From a checkpoint of a small transformer trained on Wikipedia: learned positions, 5860 steps.
Each number is 500 + 40 x the weight over its row's rms, rounded and kept within 0 to 999. Layers, rows and columns count from 0. Numbers have three digits each. The size before them is the row's rms in percent of the matrix's.

# layer 8 MLP down (transposed), 512x128, rms 0.0769, rows 181-287, columns 0-63
100:529484550554518522477480542487520547461502519528472575553460568461483473485453475479460577541488469499570485532491440488558484556489533514456482439525518547467477439468479470555467475506537525
096:476509530532543496522464513476550472511493571480510496436444476483522510488464473466515431445512553531472452506461454541538477493417523554510546460508489553492492484491533469525479490492415458
109:488534492520488479494486522494434529457526535465487484501518533598493504434481466474419465539470506471528421530524576538478480494516515493529500481528491547548509461541456460478516470541503508
119:495492447485592592551474469438526542473570532505464455571481537498541533493491504516438481517504444467455464506558523540474485502603575555531501467438437564490499455552451523492457466516557534
093:502502577430518508481517413484499452473519509563423496519528456462473460571491500476447482554455487471494491513513568506514480559480538507450453493572505524500437451505471555522501563491532471
108:509561543557506557480543512484440519469508549440566574586566536554544563439473502511481449475511454528497532536546508522425452512429457518548524480478493493464532499480407520533449486581504584
092:471488410461456393416524498530508533508489538476493503506524477604511497463509488502406432475515552503590448437458499464442515474445496438455529472557507546541489503543486577486480444458510577
101:524487483475463485438536490500515503517527530526573474469496489456476425511544562519578510470470494507505475481534431488507509505496519451491531457476457539461543531480490511539519455425493527
104:432469510554467570437535600505466569489554566479478459483480474452518490495529477506503472483468544557494477506445458516543470538522506486538503525477567481475487496474499503613499455558426507
089:489501465563513537461482504519479462467465577509449547540552497514487463472464489448464547473524500471535547392577494527516541494462563463544507493495497500467528445484485523603516492519575497
101:592511513513452544481556468495448525517485562490597449490466486488496483495522451536516536443487448550508485500438554553514487507522539467533502475515517472530503550485529435538488542494510543
100:579498469474492509478497488579471442498525485551464549583416498615496509451455520467506521566455499473485487503471455473516519476569501505539543550519512493499532530530463521546563518543414513
100:466509485490552503443436504485501462508522572551505452552463559508526499481522453517528453457568563521467533453483555515551469510468526531444467511476503534592486458432530461516538532515494466
083:515539434447529480490466366515478467526537489486420501454551484530461441498536440490491511539454579500478531478454478539494504554460495492503489490492493530496566441481400532508485422495516505
098:470486462528476517505552533561598403462453473545552491464552536507474453456461483570565497535523467524474463586462471490557485524502498509500498542482523512485488520533487526465525544401411544
092:439528597515534469416483572543520491489499486453476496515530539516501464546538583513496473484502507492523513523507488566467526425534511509419514418499489516511482572509568504418478488566516495
086:457525514457523552469482459493499531417502465452423428470425509486462461503490489499443440540443496495497519465484516527487467497456525473522489500465568451489451477517517453489550500505454482
095:534443486469457507524450438519477541546503540553414528509525477496495508524510517477512456563459521436503459512511501456525452538437503523500476532429511523430419551498507560473544503526491477
089:461560509506433503489521543502499538506585570427510498352440551447463487538496467457503495575551468415536544508481462521463477536470477512542480521483519430545480494481492470429526472535481502
093:508528492566504461528525544507525437563466489501498429490484554498472467516535540520522523513475519513480569560510412567490498505534462424422509436558575497548431519475467547524558521534492508
110:480508509487516466502505519453470531542565559461561457475475540451497499499552475498513480471469481510546556533525449471549485505453479538474563504538495562504533451494472489547440485530539436
111:486450528490516565474477474459510467571466491522454495550527525513497419497500460447561517504475550487553504475585533475520520432497517509523503468458475467544485529498549573570548508473541554
111:521431451509494442503518448424473482468500527517507511490481582531572493533458540484523581493482470523421548466510478448438526496523499582499481533507513477598494547513576532510527539453452499
103:416528513431496540451522516520555517567431530501512542481521489472550441531549535515512483495477472485516524516434530475581494543524466492505527451465494523511505493523498529581563503471447436
086:567506522535468479527493507440528521473444544617582556496506543495503514489490489528501499485532466532588497450553466529522533497476463484461473462500592534560478461512407564550515497526498534
094:477504460458463522451490445519422456495396443526503496576482515451492464494472464483539578445467518468504531467477480516491528575479446519502480531493509544508431566512499529449460492512564598
112:526482471466449404530463492483536524481563502485506491432513468494533525468489514537545540430528475540602495520454477506468505550525507474537503542511506447395413449576526503486484558473515487
100:546515461548465480546545443441535511585550507483524436429485487487521485539445473469496551485515501504462531458512410504478531566539513506515528426442524430479460504490542482434496478418534558
094:516502481535529441473499526459468540438572493463554474499497547489559542495502540552502473525599502492525491541482470494453455515499563435563502499516584554563470529567459479473501466439457542
095:465485482454470499503547493532525511499547481443504516526517551453487547487494541469553526534496517536437454516482563556483563518547462522439519500556553532538524475518534473562580505458525521
112:482518469528503443485514532521517576459436533548414464543454413496489502569496484473407482531496548506508520569587519470493528409496506477457514506461469507541516446526480439503538518525474506
093:516533445469505484463447551485492478489578531510503482430499506467515447512472490503440532492512483475497559490555492546568563566534443492513436437479549438497519438516498529501474405495484430
115:467482550452512467538476462459555529468471488498478507485482519475521489514547477492443484492512504516487509513530584480491466476428522526536425540487561463532455477603561500519527565514520471
093:529429522537530434547493508481513419367511513521500468489497472493463492460520495543482490501473494533485483496525464464545466533498538527449542481519496485512507508579529527584522453497564453
100:460502487484483489443541485513391572551488523456456442501487484478580589496532481509508500481423479557533523469531527544511497532404463529478497543535542550518572437520494509563491577619490506
096:502529421557497567481486476493446465529487541500433559541535501479387492463619456475513457488499493463489490482507465478452511519502483516449464477473476510570486519498538548448509504500576529
091:504494502545512502428517506485467501503423454517463526461437497521506549521542554513475484504542472448417552443469502532531530472442537537528532545516547457418543462548552549478500501453475499
098:482581509509462464494516493535529460486435532522503532475574540536395460500490537519482604507489552453542490435526480465519487437501507490489475526453526575536454494497540513533546527478481521
112:491467540532476460434522516478488435479466506472519458502474535516541493547534565541547456512498540468618439511509539505546489523484516494494483468488515521563534505458527490533410484502470523
100:576516546508461468520469513507519513479441490506519483590528512483505563520533455442489497488517529486486539551484495501483532480478475469407513501451515521517573510611565501499438573488468445
102:533525487544524497496517443493487536441512452494525491484480570499571467592486420476534467489553468508478532416463525538559524543558581475485518563467573549493574536432431520553473445594497536
088:521506496491563468505547530497467466534572531508522474546482491532460539510490518495605485501453511508465472452582557410483442556498481543534492475459523575556517516521448508508474406488560566
092:479504540522420490520539438509530507578423452536489574495462516584560534449406562511485528492448516469561537473461490515487593488439470599538519522478508508516485478495481485448571522524536469
091:485413494516491476469495526474478492482480501526463550454523565506540449512461532498492492493498483534491516506450472525491492525502480551540484505514492516582492567502481560538509531480516471
104:531564434539484534454494413484398556470535470545556444533519517491460518545480455434499445484465485521492496452450417534508539610507483558446517498552507453497542515478500489548534459566520563
112:402442520481525493458537513564513560539566501530524510494531464527493435460498482555513477456455570558497472503532487448501430566458546517495529496541559472511443488464465449443506471493513513
095:475454446543456478509525439499507509571511463524500441485536516505472600485541428477458516508466514485460494482550486485544536471517540494501524541487509462516431512518587533527501464482524558
108:477572598477534508479515493538488530542513540474557552511513467517432484542533544529486541538520462449389514546458564500501495463504494425418506514472489536468471473527558497511508524466503441
087:491560542462536456508507569544528471560463452547521477499558468451556540494459528453524504514583509490457520471494534467500532458488482478492540464487462536470524489459509421460444539454513506
093:463478532506493473535555455458416563491498470481472484519525513549556526536419520524540460454464452522516495468396577479502495520462502551499544487520554486521508456404437466439518426441518508
089:561582473564535465568474506568474503457523514462533491508416520462467577607492469511500553513520477494473479534410494450516564482483442455446448533467538471466551535505505522525561499482486497
088:484484437489448405524543448505528439494509447521453441441521499576463446465447553476520463495512521403550549494489386480511497497482502578506519502484501510513520529493569468420491437488498466
110:531545516561475471480507460534519475495491459504522500437472474481537423491541459533577517542503480477410518470510532561488466408528470499459545575516512511491504511532527435535552484518472519
109:525518482502446443501430463524457429551441495521563465392566494525511547512530462596504489474539508506499544542509531494447505432485487498440527462561506472539489489484475470466527453541432528
105:491508443497476507490569537474502459509440469489561529426536580532498422393522593557514558481430461486441490492469512498513510504472526543484521539532525487457512432423508529486589502467482514
115:494490465501509503403482439475507535492511519455497490461488460550477541504561564500543523426565527483447480435488450513538480472505443495434561496426453464457539508501479573498476531508494498
106:531578525461496533545495474493479522449482445392554535587511512525485486534527512487520587502452488559456568447542485434511551436481521482507456489541445497482526507454492526512577460499545409
099:552521476472506478501443557540526492509555466507520501526489486427517532501508465524410444525509493499485507558521545460520547545493505438521491493543519505443483539557593456503484515482487544
095:433477503552512519542529474432526487536451527471549498588479480557513473456513521513441540485544453516506529509530538531552504451454492487551531470543469533487452549468557560440508492472574522
103:507522424476568493535495478485463400511603549434511462491486567502458462562477438512475532587470518497543547532494495500522484549514468471521504454472503560467553519487465443492512504503527487
100:480474545469515547500536424532509532627531492489522507442567543473523563514481472481541569452495579556491384510404462450502543471466491529523480480496514469463441489453519476481439542501455437
108:457517471453481521474507491500525579383522462490545534502458525506557494496496508476408501481512484563508547503493598541464508456531490480447471547470518425502450545548566479516558550482473485
098:472478520495546460453479463541469553479574524408522436509533493476535479432477443504558533468552507589504498457508514486505472514510472540486509552549473455468502467436476521521497431448510510
117:557514542534506454449496515497503534418505516512517584575467502524481493563506517589483503548489553498520559512479455437475470494497510524443442515507492519495479499541447476525497500447502443
094:492470532569445492500538493484528490522551484420417454532510433527522467522532486391491458460455539479424554482558482442476497420452510514491495510486584516513487546505479516505434523429446490
101:525572448489479497517497473437522451530465561575538488446422498474576532502448529553509478483610491612521458450485482518506511539521500513509506491456471523504516445517535502464500446499485490
105:502563527516467528399522476481511491514524528479470509531417432536537471499492519467462487427460550483501486537530492517487467465577518421504472499528490514484548456510454582462523557464405546
091:503536543548517566523558480509523483528562518489463516500422492493553474454498416459484543535499515520503464510551512532494544497514551526559525487481500465584515517547492546452456476511520452
097:469506501452500504477528551478397532480463482504494501425534473447532550442531519439478531548483523475476544530463536470437517507466451588546530465504541450562544521543542476531497463528484513
100:513507530436424445519451468506511534451496466479448519501537530561487536425488495569504489530475475586503587418445523544424586530557527489484439493458501507486531525526425562451540509506478512
104:515485462442483449479552552483528444466493497524490486501524503455488549499520524562565486452498558542542480623378537475384481475482529513544489532545525488514436466484492432532527486444539542
114:541560480503458476527518561547509509499516489536396511471508529546487481494554465475528467447468478530465408488507491442548541531449508524503513556519521444513499497553492557502480425439538535
099:461560492539518531436502434504506507504475475478533586452440486440512533465481501547473508541527506456516481450510459451497556478436536508494601488509512486558572464503492462499507482459510439
117:466460541485571483552539498507424461548459521497497527467505577526486509475618524532475509502524470459485502441517515533489483515509451492555543406454507504450534540458469544488491513552552459
094:479521489497531504522495449483408471531526442478513529515457486493539498513538429520460607491543497489533470497437500461511534449525448504607512499545469526526518468497588536544464550529540500
089:496474481494518433454469544464467528458464418483498492466559525538514563452493482536501470479466427576522498421487478520545477489503543499488451484459533500521464507517504576446470511557488428
103:615472476514519478532463480517479463514537519474539559414512450519452487499530495419500466544499511482505506511516444501552555510506563506541473496504510471524543507481534488541488480548491461
102:489515517498487511549507544452506502490425480449480480467452492402493405520496433507524503475516425538495474483554533581458462506496524555499459452516496481444531488492566550582511445476442510
096:451535502582501480499550421489447448522483469442529462517579518477453543473523507507478525479478536490542500483479559595461553456514466510438552485517516443520439479531501542428499499465533534
092:490476467450419475421457521548537452522381515561456516510506533469463454480524436562518541536523460538497490460597445470538506539479510498554471496508460499483483525500529544480484460540522555
094:459506492464468542517494454508519481539531497526550482495511465491499481500475469514416423544495554457521460589495370506520531527484540520505546496539425502483498497513544442428511458476545431
097:467475483450458540438512503500434506534506501535457553461468532526393491496540528493414533580458528572502585444501473489520409534496517523485493534568571586545518464537461497486489482472502531
114:519468511442448496496518499474505513554395435413414533519447534481476485576489541446444416470510540515513478476548479531510521473458503408523464550479531525462514498465469511532477465556514538
098:475546431458485487505485522554530530530501445455541526520558520499432476582536512464486519571497443491530508554447497479502496523464534547563504473542537429494518496510565569454520487541456564
094:531524484531511559465508395564416453359507518517474507524511506462511453517477528499487532531540500473510597497486467466538492553526507468543461560481490486545499460439575514560472568513541452
088:508452505538481543485442515535553548531493575440434504470546537475477524479462497475546472506488547461512482546465522513485462556485479473525461594498556576462467565518454516436529476474517436
104:453605480543474508561525489470539517498454474469540468450478522417505521443556416585463508540529477504495509476507527523466448513541549523535433555501480515477493458566518503475490501411508488
089:461507456532470476489506549476472516452557601469512502457437547525525535492506506488474505437466534546482489486454430464517575499500469497573438549513474510514490559506467543558525439548443434
113:523551479483467565560474594512511521472539504463502520478471488525531485552476559550534438506591535550500548490525520515473506452443572466446537454467519508535537547440514458494519448484444486
090:489448545545415530519467487547562460491437487500489551550466504513495480505435496545517480510447540528522496492525482521462567416489499414554512475506422489538420488489513534536582549521532515
091:478520417491481496402461466495504533500580500471487547514514515543520457518483622437573486481520502524496455502491525511502452451496538521518423520572499523436524486544460511423468475538522512
094:466480552530534509474549548530508488470478476480482504478428545496526505529534539497511536542476496474485502430554494531494474559467458537516542508485506507525479476472394462508490586474487553
083:471490580503503441430449486554514613466525556476411458499458435529469494471501506530515500516499436505518556439541507546524521509450416511449495509480461483503502556480479493522595476511545455
098:530509483518477507506538488485538458568523443544473474534497608537507531441530503456523464499487535466506493436475521529456545524476458476516563483542468583558515542477582511436494494458492565
102:522498632527477443452475431499476460514441490508459505518524488491383519514439427474483529512518559484567475482453513479411476576510474468540562553564481449456452502509444543488456506513514492
101:492527602563535527494439436451535477462509498468492399562467482507504524534492521517478490470428504501521545482541468548493466532505514496529517417555459491491516443458476453472439478568454482
094:436484538521478448482473490456515534521519539448448471540440535417446556557523522469517512518558528473475521466508549483478488470555526517459446558528525522461524466486469469473510431542518512
103:498438476503531465490539569463579479445536470485413426539511494532536492453468480365510522514520551443529494520509509527497439545541486538512484571517489524520445498562524511434595544455444486
083:476547513559486491524463461473542452402482475533465444506515536463584516525484551487517569442516490453435484508507447567583456526456443480518503470484529461538489531512563396480542530515497501
097:504553529472414506504595495447493507508509499440511583475499490394492516509532468518484518532457485539489520472502542489477480504545442521461555450545541453511450458434588520448533528566529503
092:534446503527541494584514586455521443436482481493504524561502557436466507531555527415502533442509478576511480494457532490477479454482476518475484449410509444605470527493509393474403494515509471
095:523587504511410423488508524420558486567505508517447507475463501472421532490479529446503521510542496534501490459528503514417514463517448494465512497515549527579452415486542533507536540515530524
109:473436560531502506554531462482532535587545469456476522470564570537507585483458528500503466475429483529512456530507560498547489473518503549547505569451488502508528538491493498489517510479514562
095:519495515481491514569493595504584573409493530558544447517435530520459456442492459502477497466508486478540496404620468503540471479473463439493507525543482588562491476523529488458526468462482542
107:486493524502500405506453532590546447515519520525563468541557503473487409497577476465478461431497545436522467474523510555557494551531528508546488465432519546542513443459502522515454470474463512
091:505480533546484526527459448528516495552468633435509478502453379512536523504530574522515514464462469492527540471455496490479494559577502517554497477440493496523491523499493526496518471467575532
092:426527454453451463407487549515464506495492491543476489542448552447546553526464477572465484482434509542592504476456500507519473464536513481498545485514402552475529491510501439510465518459495496
# layer 8 MLP up, 512x128, rms 0.0767, rows 182-288, columns 0-63
104:492535434495544462554518473426471482392437496463468503519496507509506477511542475534516515491492391469486549412559570581471472517507536489434493424508487465493483512517427512494459522467542548
106:520504468507547519552519540486479533511527490550476519521561494562478498437427499482593492489433492556537462437499544541460506485505525532514543580476499466503495511478463495519466496449565522
106:539554499553559470457504436526555415482431493523468466488485526597454523509417496472535534476488474534459467475440513504561400480554498524492591474526515524484496440520478494495518480493528455
098:458515532488509465524453538456441497535510513520559519545565502503438570597520395533478506574449557445518516518541504483517524520456529493429539492532467475545523493500509512586506466450524556
101:501526465463530448526481495525475507487455457535465474503523528445525455495489497540472527463556515457501504492477507484503498428485495516522537498477465507526570566474422554528453420483523465
098:504448543459458466602530528504510438474472523471522518523498473490577507513477426492562536565520479534559512440563488552541529447485483530531521518437421432403490514467548546523519513521475476
094:513475511612487508480559489535437517525483439589454497614476505517514513514634468482418487509453513485529459494437503523554448434465411416513468485533413512461461540490488498479489501476403501
105:444553472555519480516510502490523497512544507469488536502445479509496514436492479518469561491488437457518486464562499562495515500504497504481499492456471502521515494501453525470486546408466517
095:527475522456559512519519480510512576504498450497566405515505449504501421435412528593492583502468575536504519536534488516478431483462469472475467429571517523502521435473481553488493500506389504
096:472478486558461504515455487462575450447506482515465494553562506500471418537514458451505475468543485462498506520513511517511530487531434536459483577515468474499520526475457519509536535538530465
100:556485589520473508455450473538464458510564458544482480499518474569559438492533444536522447524506507526543543487508475486536489457575401499458483405484495510456512532466516503587510498525544512
096:553506523549478436581506545538504580445547452572567526476498462447411489466493513509472523500447414465505461443487513497449523505553451486465456492522511569468447516497463496573434517453489481
091:473486539576490461494466567507433485468416530569598533534487584449474493556426525592519471476521483502482473489457513500489461505464528553440470492555511511538487519496578473461502527480484511
102:431478464511524475512454504489565485391568437513493489535503479451560574470523536552484539457461480467539551541461459480480529540623569504444499468509542534451538525483518465494515493557501500
093:536575497462530452565513447468433571504543503517555465419518402537453502518494480541520533494582537504481507447498475543466479525545512417505482490501545538479568431509421417544443511414469531
096:471449470539479498515455481517503563495475502545486482456527569441535495574498458518531476484504495513493486520567495515452470521455502485431493536585503465555514549494470451496538513438551584
099:466467475534528367464547490456542523503460508499606482500456477524556453452601463460468529570489525595573516488517495483542499490476525485563561525513484553495472533450487459540508497471513515
094:555456470495505481521467533478533461444463442486478501526513408455529549568493562454444534529498566474443523533455485535548496503472538454515533471501439542499480453506512511462491532551536508
098:481494412506506540498483536473538476515459516505553518496464416426535466569438576517511445445570548493440576556501508504467511455500483500505453564529491508539541509490402519560446440497497482
113:420502475473522481539454476572489491541550490518515509549548450523465495449467539445474524489543489534497503545578510451508458477532520548486565460528470557459505512546488500514475490451444480
104:559441398513481583499513399428507468474508468520495485533490419511504477551470496432463435585507505529507490566483528529456494438481578515497579501534514504555480579495475570517509490468484514
109:542506492511586529503467503587557498515583544539473454490434504476516493502533506531512553571478476457487450561473504573476492498458438560547469499516533499436481506489448493508476493543512478
100:557461518482513451544480558535478461502567483510429440508511491503520493527453492512464528507499452478502512542535524488482458513471437531485466502557389485507477527450458551508514509552557524
091:548508491496442520489535516498499453518561485473513437556461468547449461366493543534461562528520489455507504548544454523471474513525538544457435492462522535446472525486518499507491474492477492
097:564508434495525416520485543573441481510520473470565517506604500521429431523553509525545549517528448527443494491566590482499495490457558524460487514523461581434520547488461454466526557475453494
108:536448435509490527527470458530439560542465517550513482527467509519505477484580522501486560496491480493594541541534570484558455475500529560499509467506487476573521447433524448488505498503501524
104:566466459519427473472488509549497516484549529432494557524437476499469490495484442498448553500547487552496515529461547437526431562501463539480521531472474521441560555484567495551614485493422562
096:544503490490550471512505480515532454455443553525547501456607455548440532462576549552510476470502583486502548471538531448529494450510467595489529509499527449498524560523504443565451472457500428
091:500566493546494523546481508507471432450365512497533510533436442516487543510492520446492435454570522486525540452493488443577535556458481470520497467509450543518523463502513497519415516474568501
107:513493524525445496480462391490535506512491475489489499490504513528510555475520571464494485507474504513555491515515549449610474464491544554514517497537528498411589481417477476478456503490518472
101:490479528585455490503499590501498536531440523404518541493467440534485500467456446509477520539514485508555559522455555484481370506461537550510505537482458543510387467501503486546509526510493559
099:488514507465531501531426538485517547461452474542408470465488493496535533493538565480454491560538535504511544467564449513527485528466566499526446513495458540487561547553524485584526541491573455
096:433550493490492489546463645456525527571520490555483485529474483547532477511529451423490465491531477445496526478510500563467500550511457463539519469485515533482473521462464442442577523421517455
099:492488539551467466481461452524555477513486514445521496508490428509515513521391485490510474531521401459474517496515418451529489526517417531504465496472504493512503504475436607480454532508543591
102:561556502484524514503509491512451559453503468552494492532487483471597500527407544539414519502477475522510465445528536519456457417618477457476546525576459495510446495457487510588502497525450489
101:476475433497477462467540538436465506513493488511475527525500480461529560467464371555543502513543457506517509467521461508512525509505453470507454488478533517503525424549501459544528487489472508
105:569453553543516439464492605493463440574501508463492428551495493499475499506509491525433449497417530543497477534528447497549464514547569553461508528488495498522547565550496518513551459488479502
108:467450456508579481517506471532515414505465537445572453524466492545481510467529439431496480471487402538413506491541481522509493427577458511542519474547644532515524554516559447492396506478545463
099:493533519486463455510489549510446552554472487513504427445515453367465473452504458512542453438527470510534506516558537506553479476582550557597474499492544504498499579482530496548546525517574486
097:536545441552527454542481529477469475535570514565506474440525475507506509507461473428506520514473480536438440494452549555517529565520513495588505549501503500446498477553526529483497563485412548
099:489492502458462524548448552532535461525489441541452495382448554499538495480511492478477525453538520544524538504429480525499529486548533427471526516491557493472460501452485480542555532586501477
105:476552404524512537531445534506534477503509537497517504563480491451452506462510502522518510533526498580507513550458483473589445514479501434514463511513485559582487475474510511507502573541496513
100:506575432556525472467510502549515531537506480530533508502537454466488581538475472473512515468482497463507517465435454446527522474497486592584506540523438469507480426517484455428490481496438543
096:473537509510512463507539491517512519495490430540497431458515418451483494460524590484474445436465467521515566461496526444483518525515504524521433499531559505536484504466513434553479452402459531
103:580434522543464497563569525543531555457499506569562494459541496496473468452528511503459487522457509525485550439471506559470451491465459471545495533501535524492510463505540567427478500551472568
095:555508452518474458543476530549400491500518473596561517485485532520496487521570527524441476498527510563531467501512482498559556481489529559559466489443479524501556466525483461452562490493509482
106:558503425527528439612518463526535512468459418545477511498534517510481419515447492484445481449513552555444500516537527542517464493525545484519514495509472512484465512517531504530485498489466491
094:516458515573514450520412468512534437420455507489483550554517455541502456508505494530578472536480569479578492477539529479557545459458492521553467525497486508466487436481480491463491539459483516
093:558502552549524509540472595472448470423508439496546477540536500441546586490510486454453476472429457473488501471517452485540582553555502494513518522469504477525539547517584508486509538430437447
099:531527512503507476455468524448429461568438489511549508529511537516593490485476561542506486491466488534485412540411552598480498464445510541533538464497455449510474557438464550429530552567512457
096:533552524523514482529438538538433481492489478500533505517420419513488573496547492489485536504538441505419448473476590447512476503488517487564523464456437468470498455530409451475428515461513581
102:476514537447492439548494547526533470479532463523463430497458434512489528497545396531418476466544564539512591506495435447509471430553453532525492481571476495567593525471461482452506508433508555
104:528567469553502466475483467525546523506456468542501501541564455521575527504510477499480572503515408535488503537491486410457461443568509535502568473512436552467455502481530542451549505459536479
104:486415441535504523503510480536574501503494483491493483552489513455462508479507540475493549445575479429556483500571557528554444461457533507533551496459519538481518543484492425471517534500446461
107:521537538474566514517481503514492481425543417471417534455546452477460483464477574476462464477469504463512506503498517484491451553433475535524470527495498470505480499475506549584500471500569535
103:514537526485513438505458518551393490417461485555516492510536403503524537494461443458565461490522473495491517472467458527497464521523543538397516501523497503449513511534519574546519442449538527
097:499569516504472466491551542540507457518480427446467469499550476545409475539525466534414485504437446475528461463451483546432501542494467499413520451583453493487564447514429482480499475520561460
096:489510560484493567504502573503447512525466534499544485552543417521532514524426502499497515535549382485530504474488434539464542542484538564500540531496506515535487465488506466465498502453496490
099:535532477490490393459478490498462545536518532614507487527543436432448545534520570480525495498519529522516522516474475504510512465544472420493556446454529512515459528500498478554488525503483534
095:472545560514466426513490574467478470526511485496481471523429518516538477420493485536437468550531474553501505499442450529564502461494437547458471518441549511462511524495500546463404504514608564
096:526492538481501443527510464559485512474437474492575466531545499501480484484531495486515421509542457536535522491521455562545512548519469574505537452502524487539410405445553546403536531503542456
098:515496525481480464514485533505483475453436557476569521552482474475508466480489515520532459531534421443504560479513523482446532491451473486479469490539549517554417581502598447503495494509578503
108:512473499528549496467534528564488456491467544486465473556532519518463506500474464505484464433625480456470513455548471423449441477482411602523485529540515477550452433515544529504487498459501468
091:527463486432553491500517542572472406598452487578473503515513513441537555499497482538455435564509534450501469483481494507508522452494529476509457564468496485506469444505593557555464507534536498
105:567507473545514471530367430484507502551552442521487510469469541470511484482530446535494499513594496520464546503482484473468484473485474527516495578421461585426521516551591580471500444520617544
102:418503521539512432506456504582527520508524494523456540473472546436514592439489549563498522513417517484427547445514544466491496504543483537449490488537462549464541513492507473510471537501425481
090:474536482572420484492525522587493568527560454524565480539546552507544432460475496498475535493480488496488543470466472539480478483517491495521486536424497511457476512548471524435476556452562504
099:532456464499438478461460470510514482568516559526465478535523550496584486404505464517471494479501465545437487518450506551474431547412474451511537462487577477559532515529483539542451487444501477
100:464571452560563477480492529485516507545518503466458422490514545462469555480562453519495513477444467460516504547404470516533462491439481477539534514548514472457522473455485547519448422458521474
099:513540524562454480519485475528538529525522556428434471491489452543563464437584516489437498532538446486510443453503517439575469439449496476515527510494508509510466533488512483475530546487469442
110:492462469497504452569543490534449511481491526468506520510461498520454529476461502484476559435463553511507539565540523551507520497553532533562501545538544485510552400341512498514474560482552484
101:412513528581528463467540466520515412492465471517504435505466481433560486548548458501497524495476464512527597449523419419529564499476471467465521538502467428483475477530461461452546507511470401
111:537486528546498443546484524559490464408517518469493434519473482496552537507515507491430513512431544490474536464474449453530496477460581509460529529478470623448520475451498510534549462533475481
092:484449442452493457545495522533544525558442533506537477486546543478477471469502503552501430571499483582481504503501479490489515509472493472447475508460527540560501486467467475476516461470502511
093:543495491475469469512533479477463488482457531543457562499566475496490447490503442487447539495479542474561503486512564532556513535526464486559517523467487508478557517520497472507520503463463522
103:482544493497491465609474518509478500511432438486504508517549460514472539551515529456477478521457557449457430482395508551482504506465501495520522544561502511537527439411477517450531502513510549
103:560529502520539480423462549570507449540508491590566525564468513527534516501423509511466507455528503486458490474443523558558459505573511530495530499524459525522502487499438427537484433563493479
097:562517478510510472529545563593545516490508488557469415511458463572458523448480514495468353499512484518551485516538450499577442542480503527487537522503550528523493490507518453511520453502454503
102:519512431502443466515484537494447522528529542527540569471487457523558557494499532502422451480543462553491507417476458543488484504465506542560539511426441455505435462492422496487476576405515579
101:521552482518553404548487516555453579579520521503513497545485542436426511493522520570478489502484455537476505509433527577572507504479496447494483535550567461468434465483458484534513521508570485
100:600537487526511514463458497508495482467532413467505464485498475537430513525484515573447461445442521501516502483457521444571520511538409479475494483398551516505511486478501484522543490523557483
107:530460431487458469499532473535478589503520465477486541531504496540540463535531473484471524521488484523518483486539579465518491467486491507528593427563468585430543477470530505443520525457470464
099:537508443461508504482575519527475554517502422511496472505534460502458453523467575466425594566453470560543542485543445494567452459538516464536493501533497482504463473492419456475516467480519493
096:567506452494555481457517420497502520454541488479574549516503469477481437444518491515468535395459540533506581466470527433524552462607535421497497527429519508458486563481494491461552569463550505
093:525514519501504496488524476406430498516461472569530490555456437500534516447508477501493497469496472456516588481486503456461463479537486451478525451564496432492490437519515547544452560468503484
103:484552443562445506518492516528454523482478547499483463481496478463532441562577528467504514508510455453515485515499539471526516510541495510509499509466499557446521532513539469429444559515523427
091:479498466497436464450547546534480474522579494559510503562589488495469482462485516492488494514461469448546473490507543485440443503525462457574474538584508500433483545522508464425442524481499487
109:486561494497487495484558461531437535552493459502549492542554533460523476545476525539527478519485528453521567443548497502507469434465415467534512577509514539481498539472459564528460492515509365
092:494572455472585473481521483495443592523513505483530476430504480417481546470512514523497537565489547522406524538571499537400492504445521484446472466522548447421520492491549524458516447492554499
092:548543464525486429480564498511403518532519444458462560477485423479511466447486547519432520524475467500553489508430530470429527475445532490420457462486460514413500544520456544535553544512507487
095:479507406530499511501451504483452537480521546477474516512536507523512455534503454529495479510539541586501480452557503420480458427590491553514534522451518518534524507470512500549503437400498476
086:543537429488507521548469493540500471467517502499434519459547576589516521475563497475481480485553471534553555559420469484578511518467489588491415500476476557512567485526468497509522505517559495
103:554540523519570394445560537519533496514406480489483522479439509478445545531495556545550518484460556468456569507449505455474507412427475578493531510511451466506513527528462428556559474478521510
108:512531572515489505499533476499529475444522556449599526466501454541472506553453562506483484529561537505486568434478478496536464534494422480507521523525483465444466563576514558492560534456478489
101:544486426485399466573461477528509534497531532441421471476520457478449498485481509473515527557531478513502498500451589452456438401507499491463516516457476585600493523444507478498481512504489493
101:438459441532488543500515509496533528508458479522504503512592477484479437499567482507535470459500474531508506545436427581499546552510509504499561580465524547503464512469473543518516484498501490
109:511475391516536567552436524538500495519572486537512488453442422515559389440475448495447458524597489472433494486483489524487550538530506542458521473493440515555569508510508529464504458531488366
097:522509457491494473517498482527488489569458520502558522498472560462456501551494478449460407537456553457482481408524493510489506480524518563433498500523443501545560532522407450551520523445526444
098:481540502488560454554468420529493510519533552557557555496508484523451499505470527446465476485505484454486528499493587510508520474482544528503519532456487448456516489508442472535485419450549465
095:482546516419621504484415507537453569536520410506536485486467481531475476540496569581422468517484453457469569485525458575494465624475496476481495501522509507504517463531522547550505504506523466
101:560546438463518565482554553531483467565510540560476507434552413483520460479537461419481501589519481542454532482570543495502500517504560507437503519536460480544531419476456512481473494531527433
111:550519575461533498572485516502479544499508468558469469482511436472493515466532519543502530482530473592485473479437534542541490427456498471461537469547530507539463520476519533494487443480445549
105:472476498601482521470529468576510497518508448554463484509507469581520491441524450493464437519531473546434486539474508479508491460441499444539513472501525578565524463468506515478514507516430485
103:528514463499550494461539512561483598516496528500497450493495496473512505502483533517542483522510485487562548554450527449440498472463483586451494556549546525496539482430445494385505538492466450
096:488499515565557475481512523527449571526552482516554468483509561499454520551422535482464458563466533439468524443549531456455486484410511542560591534537481475484461425492453477439452539468515502
096:582480504486509502581547399464531471560445469481541475485480480487432457489549507461536547524505433459518498445519510495550509430468541493568437564528479527468506469436464530442461502496442569
103:502474511520574534529567468494526561458520464467495440478530549506442460505541459486470497590506470496501568445509530496536507387460470527519506511456497433510473504475545519460492458450511552